{"head_dim": 32, "vocab_size": 512, "norm": "rmsnorm", "norm_place": "pre", "seq_len": 512, "steps": 9587, "dataset": "wikipedia_en"}
Each number is 128 + 32 x the weight over its row's rms, rounded and kept within 0 to 255. Layers, rows and columns count from 0. The size above them is the row's rms in percent of the matrix's.

# layer 7 MLP up, 256x64, rms 0.243, rows 247-255, columns 0-63
size [103  97 107  98 101  99  86  96  94]
[[ 88 154 159 169  72  84 125 143 143 150 150 139 112 117 124 154 114 192 165 168 161  97  82 135  87 158 107 146  83  73 100  80  86  96 138 183 131 133 138 132 150 125  85 108  38 120 156 131 115  94  93 106 186 125 130 100  86 105 140  95 116 108 140 148]
 [117 129 132  97 147 149 127 123 141 125 168 113 112 118 209 123 145 117 166 110 153 167 140 144 111 153 127  39 119 137 156  98 103 111 127 147 155 139 117 136 136 101 101  99 109 144  55 176  66 175 174 116 105 201 156  99  54  86 150 147 158 137  96 106]
 [158  83 150 104 174 106  72 115  90 129 135 164 126 100 160 145 128 151 155 111 161 151  99  69 126 119  79 152 122 125 100 109 170  67 150 118 104 211 156 195 143  90 114 171 138 123  97 144 127 136 130 114 174 128 146 137 102 163 106  84 150 153  44 131]
 [ 86 123  98 181 137 113 115 134 144 143 147 178 104 176 108  94 143 204 177 119 187 107 181  99  92 115  66 157 120 166 140 143 103 193 101 131  84  86 151 103  75 131  83 166 133 111 135 105  98 126 162  95 135 142 136 149 153 128 125 102 114 102  71 103]
 [159 116 128 132 131 136  99  43 116 157 151 185  98 125 180  51 113 145 138  82 160 128 130 164  73 112 157 156  98 133  97 114 168 131  92  76 114 169 108 129 186 127 138 189 118 121 158  81 135 180 114  94 152 146  85 138 110 144 115 130  73 103 141 142]
 [ 99 111  87 147 137 161 122  97 148 132 138 183 142  64 161 123 109 139  79 144  75 196 129 146  92 141  99 114 137 146 161 125 167  68  78  88  94 131 183 169 161 118 126 101  73  85 135 162 120 116 114  99 162 149 137 124 103 146 137 112  35 122 137 142]
 [104  94 167 175 130 192  75 108 128 114 124 110 169 124 136 162 170 128 128  96 128 109 102 174 140 148  81 125 127  92 117 129 144 117 107 114 120 142 132 189 164 109  89 124 146 193  88 138  64 174 116  52 141  98  81  99 119 126 114 124 110 161 173  59]
 [ 64 146  99 139 124 111  94  65 217 137 133 120 119 113 171 147 175 132 117 118 149  83 134 130  77 128 136  95 149  76 153 107 124  87 125 148 108 195 166 170 121 141 132 120  73 180  79 147 153 132 125  98 102 127  91 164  78 128  94 109 101 174 142 136]
 [140 116  75 128 166 169 167  59 120 131 117 174 132 170 102 137 117 140 163 140 188  96  80 100 162 121 151 131  45  95 139  60 129 162 120 122 102 106 143 179 148 183 135 153 114 115 101 147 109 131 107 142 141 129 154 154  81 126 108  95 199 115 149  82]]
# layer 7 MLP down (transposed), 256x64, rms 0.245, rows 247-255, columns 0-63
size [106  96 120  99 112  96  88  95  88]
[[177 116 181 182  69  97 178 143 144 142 115 122 124 158 137 146 116  79 143  81 168 100 135  81 168 101 178  97 114 129 121 174 134  87 145  76 127 155 174 121 103 141  59 129 182  80 130  91 135 131  91 130 158 101 137 149 140 164 132 128 178 118 134 184]
 [125  67 170 111 123 181 137 141 132 138 166  92 132 119 153 120 135  79 114 163 109 120 170 151  71 138 175  87 153 117  75 165 134 131 199  88  64 131 160 138 123 151 165 130 160 139 149 127 137 171 148 107  93 108 102 108 151  89 109 107 117  95  45 178]
 [157  88 137  90  92 158 142 129 129 150 104 114 120 158 110 194 167 130 162 146 129  67 180 121 123  68  95 170 133 133 112 130 130  82 130 155  66 126 177 102 103  87 126 120 180 167  97 129 102 124 109 131 136 174  94 132 165 148  96  53 114 137 144 201]
 [173 135 120 142  96 151  72 159 127 151 105 136 107 126 158 103  83 101 181 110 172 114 139 127 141 144 110 143 165 181 139  88 119 130  76 143 180  38 147 147 120 155  82 143 168 119 179  93 137 155 126 147 163 169 133 180 181 118 161  98 193 115 117 136]
 [127  76 154 187 144  65 136 105 171 184 104 145 145 141  88 191 125  98 158 104 170 104  87 118 115 142 133 139 143 128 150 124 142 160  88  66 149 139 152  73 184  79 127 148 136 109 115 126 135 146 129  70 161 126 155  71 114 143 149 155 133  72  95 177]
 [160 118 123 162 158  82 138  73 156  86 177 120 142 125 193 109 105 132 123 183 146  59 163 146  91 119 151 182 136 136  89 122  96 119  74 155 115 101 123  93  88 100 111  48  98 149 120 142  64 130 111 162 146 134 129 138 117 139 181 148 122 126 184 121]
 [138 149 131  98  52 127 153 180 138  94 132  91 165 161 136 124  81 141 114 138 136 128 114 155  76 139 149 113 128 162 155 191 152 186 146 118 140  63 168  96 125 137 144 140 102 131 197 172 104 123 146  62 146 126 138 160 113 140 192 150 155 154 193 120]
 [138 153 163 115  65 179 118 180  98 130 164 141 136  66 156 127  89 107 126 104  89 112  90  47 113 139  91 136 108 138 164 163 132 121 144 149 104 117 160  99 147 173 110 103 120 180 168  92 130  92 201 176 122  69 131 142 146 140 126 168  97 134 168 115]
 [137 125 118 118 150 160 160  88 128 126  83 148 114 137 137 118 107  30 148 180 106 165 124  99 101 140 122  69 122 168 143 153  95 155 106 119 166  92 110 119 200 201 168  93 155 166 135 118 137 107 129 140  25 120 155 164 150 144 130 121 130 124 109 124]]